config.yaml
n_head: 8
n_kv_head: 8
activation: "squared_relu"
norm: "rmsnorm"
norm_eps: 1e-05
optimizer: "muon"
lr_mult_down: 2.0
final_lr_fraction: 0.05
doc_mask: true
Each number is 128 + 32 x the weight over its row's rms, rounded and kept within 0 to 255. Layers, rows and columns count from 0. Numbers have three digits each. The size before them is the row's rms in percent of the matrix's.

# layer 8 attention output (transposed), 256x256, rms 0.352, rows 14-31, columns 192-255
089:165128151055139145138125168123127160134120059145152116142051119184128091156182098136103123175112112139111128125134096119119160176130124091092157153130091129122090085124121170115127110077134152
085:082133140132099120121081128124162136115168146206146158081157140135107087132157150115135130092139076120092115080116130092116151153155126091142144164126156165083125124130227103182063135173157187
098:234126093133133147132130158137197123083082157134187185087106151126067135137115165120159072169104115100110090122132123168104104128099098078103135186123166121066152102084131118202132122129149104
085:076104127136117091106148137151135110149141113135095192099171108130118151069135142143152145115141188158121135174056151204164127117133160137106111075186110076176084175104175074150120112160154153
085:147150166130120125061135151196123089108127101138148169137131070105167084093136147117183140062101151133149103077131146168067116159134157091121160135130100127111131127120133189108125150145198162
087:149156136156176115123142077085055096118082106104151139102168140135173106105084149098157116112130099075158161131141138087099105094149180161117080160158085152141104128131136117131140117117147073
085:143105148107134136130134092146150125133147108099103117068182150148125172065077166160119115160129155066181113108075120126137099171152110154145148181132134219165165074131111164088100102113106101
083:102078172212168156149125081095169089121098173160095217134143182109110127064087157112117169142126146063142105124167086194116170113153144163106180096163133180145150112165125105117168138155133075
092:110131178100165125145152156133124125109139121099153123169124115194161087147194056158125094107158111114131106174109137141137118082149171118110088132153048111106128091180121167037085075131151138
085:131093191139131110074127131142051162103130154170085065115151055142146131104141149123095131132131134194157133143139111164205135115092145114134168121098169203119142000154093088139121158133083169
086:165112179160143071085102194085122108068163070144107157150099147160111136135191143116130123170102160103120132049142160124183134164144145103135149111123060113116155119165117160117121139099202091
081:088100180107111140128076149171098084128134116149122119151126105192138126085140130204161111139159115100103148148175173083116163124126167032126133113087146098115168168146079123119174122101159108
092:120180213160175119140145135121162140171117140179109050159087140131163148127169093145095160100125136077155171189076107144112146079131142142128125150147063126109096130104181112218125116170155118
087:119132128086194117055118147115190125181122119104097121159100118100144118183163069143105123131113165139131177104104122125136147151127145091131088133119111074114127115110167111122132156111105099
091:092165140172132180113146145098131177169160108148180126165065167186104080115114138111133187188200135123083110123161116146133150154137138134101129068116100106211094173170141114137106143110138158
093:136156140035166101137080121118123114138194209192123078137114098144139099092157115243098135107116097111131118136107122086109109119074078080161160130162122168076104160106061143091148183185109120
092:113131114151128166093130139078152105154106103139099119129188119107100059123094128145118105189131111059179161104087200107146151090106076161042157135129197162118118145163159111116142103161115058
088:124161102177149099137129125113018102108148166119193155161137169114103135143181135182105139095088152119173128103138137174156103099119178061123169092090124121125135108119084144095077120159177130
# layer 8 attention value, 256x256, rms 0.253, rows 15-32, columns 192-255
107:132122139055105126152139109105138077147114099140147084128130097167130130056074129164096102128118126166215088152173177133152107184053142143147095156125141125124106127112156101144133103115145076
113:085150113127130131048139154099058117182163071064111160153158129149154113096097120133128124111131127090101111168176117106128132115115101114065090052180149160183128143072147120145112136206124150
099:152149164159146125098118081073149116157136097114141109194133138149114150134160090127127101139184089103133188110141130111092121155144139097203177048153130153107121110121124195139042158133135048
112:158100122141125138192135140098065156113151142087133124122186124095134142053130108163100130153191094130112154130099111063159138120108092134154121130130137084147081110083154150089163123143072100
097:061098114178115138140104162136126128131174168143133130188129138138072122132158143110118120161117140124097126118180167155142116175133146152104132153082195130120189158123095140198126087160110110
103:082104096133105111173131131169120171173086167146137152096144155114117116152094103179125111095087104169136190144161124187167150150176146082106144102101119082086113119121154078151050131101144178
112:123117089067162112217118110130048176165110142076131160151143160189140134221166156111097105136091090143156104108159145121149140113112146157079147118119147098116089104114112117189118119153031167
106:104131134117056070118161139149192150112109163119105113120111186138121133125105081141096088097138184111161141088159171105132101162132164096144118187062114138150117092100147077163114150153150105
108:134137096114103062210137145068120153126095133136144119139095130116109083205151132111166104141091134089120193168163118133151154166162119140119126119098115136107103153070162115152102132090146092
100:079154072140117109124138106150175115130159139046159120101142131136130120100184142104174116098148138111085139149185126176144116110143107086110147098126169117173112131126084128131141141080124084
103:067130149144108068067170156163099150164105142086157134118119167119071150152137111095195043121133154155145159191100143134122138157084103143123107171118150170135069161121140115127128128123126196
096:136142085122126112104099090142091197099116159135120117165126126114116126111120115112126126098194139138117069144071094122167160151128096173088110078075119141152150072105195117069107145079159087
101:132140130170040000113157118070160069099087130137109085136185124080129113143146206089144139095198088075176167145165149091085100118146120117114135119142067064162108119130061111073168098154129161
111:117230153154128120058104075171173100135153112137110045105120112129164121163140164141120075095117172101145084165115149176157082113146147087066147135165139144167110163146151135070088085139133138
110:149177149058094174134100155114150113092119028102176122099085095121137136160147150127145156144069177132122121123149137142166159115131133109152086144080140143113123090112185132184164125114156133
111:115105185108119117107098110136111179118159166087190147109072174160078164169079118069162058111136164125122160163190102163111152151148129145126097134118147105114083164079170066198163138098122130
100:111133218067152142146165160162121042174069129148087145104132080086192119099107193126118124137122129138072102103200102092121139197170135128098094137132134158148129108103160139184102173116108109
096:098085130128108121135121161140122118159113149085133109101088059089102114127154158117071129103162102125125096115084147110101092116121066164118158071151105158157118113126101170096111174141115200
# layer 8 attention query, 256x256, rms 0.27, rows 32-63, columns 192-255
100:106123128109210101071140168133130093122157077152181176173157172086140107181137146096144094125122125097121081157117087153134143148120146141064067115160154172156117109150140119107143160107161152
103:124091159149131154050094119102098120106145179141132139198126129115167110115200191214107107221134158113148151148067090149190134123120098166075103112077186144173127101127182105157100098106091140
109:111180119174102123141136129139164093127163135125106118102088082168194138144161125102147093161078126134114133116101156205122057140147056152110164088148139115127113081150098121106106087118223114
111:064133112136138092097158141145121151124147159156109099159133063089130146074073123135105150169098100123127119165107096112150133169156168102121101041102092106133120138125146092150083106139145104
097:027113142075091121061128108133093158155101156127155029071143134138158155122160137066131102157153184188115161097133117150152148116147123140107094149174131152149136181082139085159139118096154046
105:148124072181152184128130150136115035136037114139155130097119142088080089107117138128200098083131073111156150111166174094129146108084059112135133106146116096143092151151129119109179135108144133
104:072089120089167152130129198146073111102157110072132097147151194179087135121125114117146158048125149168153117179139138144081150144086150109129157140197162204115124112124133138143150115161153145
107:083176090122110154115147183132087103080109121127118095157128127095151087089124184125201081158233161100092077150081092162104111127072108124137107113112110192148110127086121099090155180097140131
107:099118126112162158136162160157158118072060157110116182144187095119180143184106124120136082195140136068141121081101039156113112154131148148120149118161107116165109142139082158059096140142170163
106:118137137176128195137109158097171138140095196114096108161150181095101161135148140163150189076206128189116157095152131174102088126132149128156185168074087079139143062183107148143188152152106144
117:102108122168145154105182112147128128123188099141091124128069120172163111183113143145115156081095176109108112120158113128140119079128120065146112121097108127172120131072119187103109173128129089
103:141139111145109137160132037132094170110187166109122041141095158135097108122111084163131130133187129099202118190150073154096128136097134099162112195160123098111163104171093106043136201195105105
105:219143125170131144115153175072121140117131171129110135186174127145120104144145095119119181093036142119140110142109149171086130153160132135124129120118066118175084107123103139149101152168152119
107:120068126119097145134133161138104147152145192131128077140088116088151141131122122142088158180142111163130106127130138153135095130118094138090146134126092206156064147134095105111142106208174088
110:104111135144195148125112103147120107120213098086120140132149111127108152108087120174103119136144145105122183123171080101130156071112139102160126051123177087104107105144082126174188158169088141
107:127120131091135107063095167122163142152138124145088123180141144144139078103102080127161174107134135173091159133073125150155137116173115133111105132149147117134199160112075146113153144159200140
106:073117160205138112132145129127158138135122152120121069086124131164192148171151134191158176178093188159131048113083146170152058121067135170128135157138068103134143110131139195119161102083169105
111:139077143131107166115147180157136103140140135147067073109107132078186150136108094128110134111125104130081124139111107219087089065095167156127097127080171090131158166184115085118112168147138100
109:118121118134138138114074104118106152084116154130139079119123167072088165106098121092141126122079116145150161098096096139168139121162135166129093153117103116150101207170098137106161113101105120
105:092132124113166141151152131096138162112153186092060142131133171066090140136103073130124182108065136134121136158096119145105110088084079160167188185121147098124119123119110145116124146139177133
100:129119089138101155194132155111141173205124112127102122044110117161106165130112115143123159132107142156091146118113084082154096153132104106104199111070118157100097125129157087149120132063093144
105:234088133151168100100081114077128113162157143147152139145110118139133097224134129072146086123090135180121058088063127067090132087127139085169107106127136115155121181132078140119085126079088156
105:078073168122151087135117123119072088158116079119149075146110168075174137144113126140107149093109151150128124124114085080130156154122125123168207115157109171126130126134148123119119151106115156
106:133140122149133144146182143099147076134130194111121140151127112146126194142071111143089152083140155115094138125136086080164123070121084136169158194134104117102109173162224151190156087162129168
109:092155133128144126127119151110128119089114112083140211172107136126135105111108118162162166127130144114143108107112125150105114112101153128077131167061147087137150116240132108030122111145122133
112:130099164165152113118124187071064113122133077116143105108103180095137114095135110083140169198101112108169087132167083196101116144144117105130152197096107134112079169123093211102147177111147118
107:123171099140131144074177141107105148155152169170150099095181148087137102088130148135150168137113056143086202086158093108152065127130133152085131107179100118079160103103167073141102135125165064
107:159152091135121119156105162180080143178138105126152102132143131083039162158158143033116102136137150162164166094160111110129156128145152104132133144167160125172167103116155096138171092136124175
110:117142177156150115108091137170076132133113106134122175116109111193169175114070125093081111090179110154176164034124083091127130119101173118112097115182114131162131055134119090142180106101104139
108:169090074121126104104161111117177075141121113134138129092171150079185133137140124138159115142143107117102057142108178107112134136136134137146115191083121103165161143149160221100122164109153198
112:128157056180108140150068097157069132115178122093103156201126066214143110105132107168123150128147085051142075113096104121107119099119124157106131116107113100199126088102117108129129103170098147
110:059121121142139099127118089069088098132092174088157130134149063090119140182150114094155102062125146156128097140158128111100119144120148162050107117162104149141145104098082088202092130173128154
# layer 8 attention key, 256x256, rms 0.265, rows 32-63, columns 192-255
100:115144122148093104117106153125140193126172041140180081158110150121135121076132152199124113082131104131129139134107132119160090137128149106156130122133159158120104092157073209089159122129182142
096:181051134094076139099070126107088178171119150071098139159115108117095126081181119163121059142178130070097133115086088195129122121129166126113154111127170178134113068094190146160194137091086112
093:202161145137113137107158138155071147161172134098186141083086058108125154189174129112143193139104145140146081091155105136144069142134095125143076073132166158118128082105154102078116086159141100
094:066108121115156139074162149108074137116211087218098127136120089066059122135082122135132147134157120108115119150142137090125150101150103121081062036098048107118150093079138145146125144109122129
109:143088151107136112127116138145078149176157098127128106122146105064164150130117175136160141171172176142140117141074117150167094170155067150100142106158089126152126131170114145053137084143168121
105:112111116144156167103097145121090072121083113208076161097139080077139050130138164139087172113107088138205125152086128120064133171127133144198065138099120120115109091152101088043222103120137166
100:101129076110184151191125199176137082122171079155176089140192212119137118152124104130144145108096111136176122164104114115100128112185161160136127147189151179163141157136114152136178130126097131
100:097101133138136119132145100145092180143098161145135124119115149166116152074153149128212156123153132140114099093082103173099141105136090115140131124139103161097112161113138098134153173066119141
100:133103153135120130117109181174088128104121185122255188188169125146120155117077088152160092133131126049155120115110032210165108148161071161094139154130101133167095145131156137147106120165120137
101:177069135117173175146099162108161145102121202130116166113094177089061141165156173158133119134202110197121127134167135172088078154153142163181185104100083053093123057139121158113185174153122108
104:135136165160140148109177117117100176158223103109055128150104116175183105125142139116141152077055149161118102137144140115145138107155096137142114095113115141146101083132155179113063121087121109
093:100129094156124162116121147092080167089158106122142059140127086080121126153135074166076122178168160084173152106114072082138122098113127082203111137124136062121144119130092093119122194137107138
098:176133111175149146167119172088196119063157116114104106167171170060105138120231105094132133090118127073166129101132106104142125145143146081108119139169063113160070136090141092170127168136146080
098:185197071133136121159154126050137132111176158079103113135122152116097113157163141141087169188088155132153138138148113099159077109119129109116119116067094139127108132115121142176149121156136129
108:139159110091141137101119082193079079105180137069182093179160141161162173140127148156138092126157161187137131181172083145120125075098161183120191120114135094118122119165076103109161196077068101
096:104127108151100093079163159116141108161088114129120095184151178144124112136119115123125193113140186115115128146094164167132112097166139151104082122138119103123123106113129192166111162096177198
102:089098111127113138109174103121129123120110190110097106125138166127097199113138142183136121102100134146120081130089115141113112129076136099214121164125143091145130158102126143163158137092223110
099:140122125178140116149152181132122084161088142121128148129127129130140146134106084158135093144185116140117152097126079198176082107144105075052150155135092050131132145150104105123126118158127088
102:112122114179136116118173104123133141120117187130084068176137097153119173141120195098160118099085099097125131126118091164111101117175186162121206098139094053120086131138129128172128098039051090
098:157102155133105132157184119094137117149161186150115155123144162108109104117133143149088170059146163112061123133098141154108101105148105136143162104117079090115078084125085145088181073122138117
098:076104098116115063134099159125127084180096182107070088063108088110149148184162154146094135109114088130102163129102119057127099130099134133165126148095087157116106105158155116135105118128120175
098:159040139067115133145119078071069145187133102127156140114143067095135129149132165102102139186160142141087120094089160084093123139099146122153159104122171122126111116137078141113079166059077120
104:069133088177134103091080081066110058105136084132143096148124190145131171115081119129110090107099142155122117127107062063131116121150099085134206156137122121113114156155097085109112139152132141
105:156121179080076139107209152160180078085160151156048122139160062084137158118135135212099147133138142148143102165098067081103150095088081173166139146110122112102179130161137110108172086186162136
099:096153103186149136116181174181138116098180134132140177143115152130112132122093104180135077105123138065171104091117158085176164094121143132156139122094152104129188089143151172125122151129129137
097:156131115175122163103102182097089114144116120114143084190109152113113111085159131120133148158124128083170068158107141155167090145133108088073111158148112165086083155124130201161170155106099127
096:132122133149143072084115153127129092119138114147163132092150159163098076112071188130184165154067061164106164153125121157112119145107114140126092107095106062050103119089152138136066127102136133
102:130101061121134178150158182149129116194142088134134079142118108185128149096135139090134096104115105165167179101198118102121126115170093105124175186137170083147159137132139116122161101208155157
103:131117115178171137133072079147115161150106142075121149109104130202165138088088154092150101088162116118151153112089104086154113111117160161124058095152141142156092117097115127054139124164151076
098:188089158100131143088192069089162111194114116071125146130179110142181130115083125108176051090103122151164106120106146139125098118120115119122106169116150063155100149084141127175162193091114164
102:167174092130096138137142101130062167123193108188103145179086077149198148133092115118120140166131130069100078154161166125099128122150112157117178143053081122112120111136079124115090126141108127
103:148141102167146140064172078000058103150159179156109156083127135128082134186057098088127139136118154106185123140157125134104159117125132122117081129095073125149122146124093082142118129108154136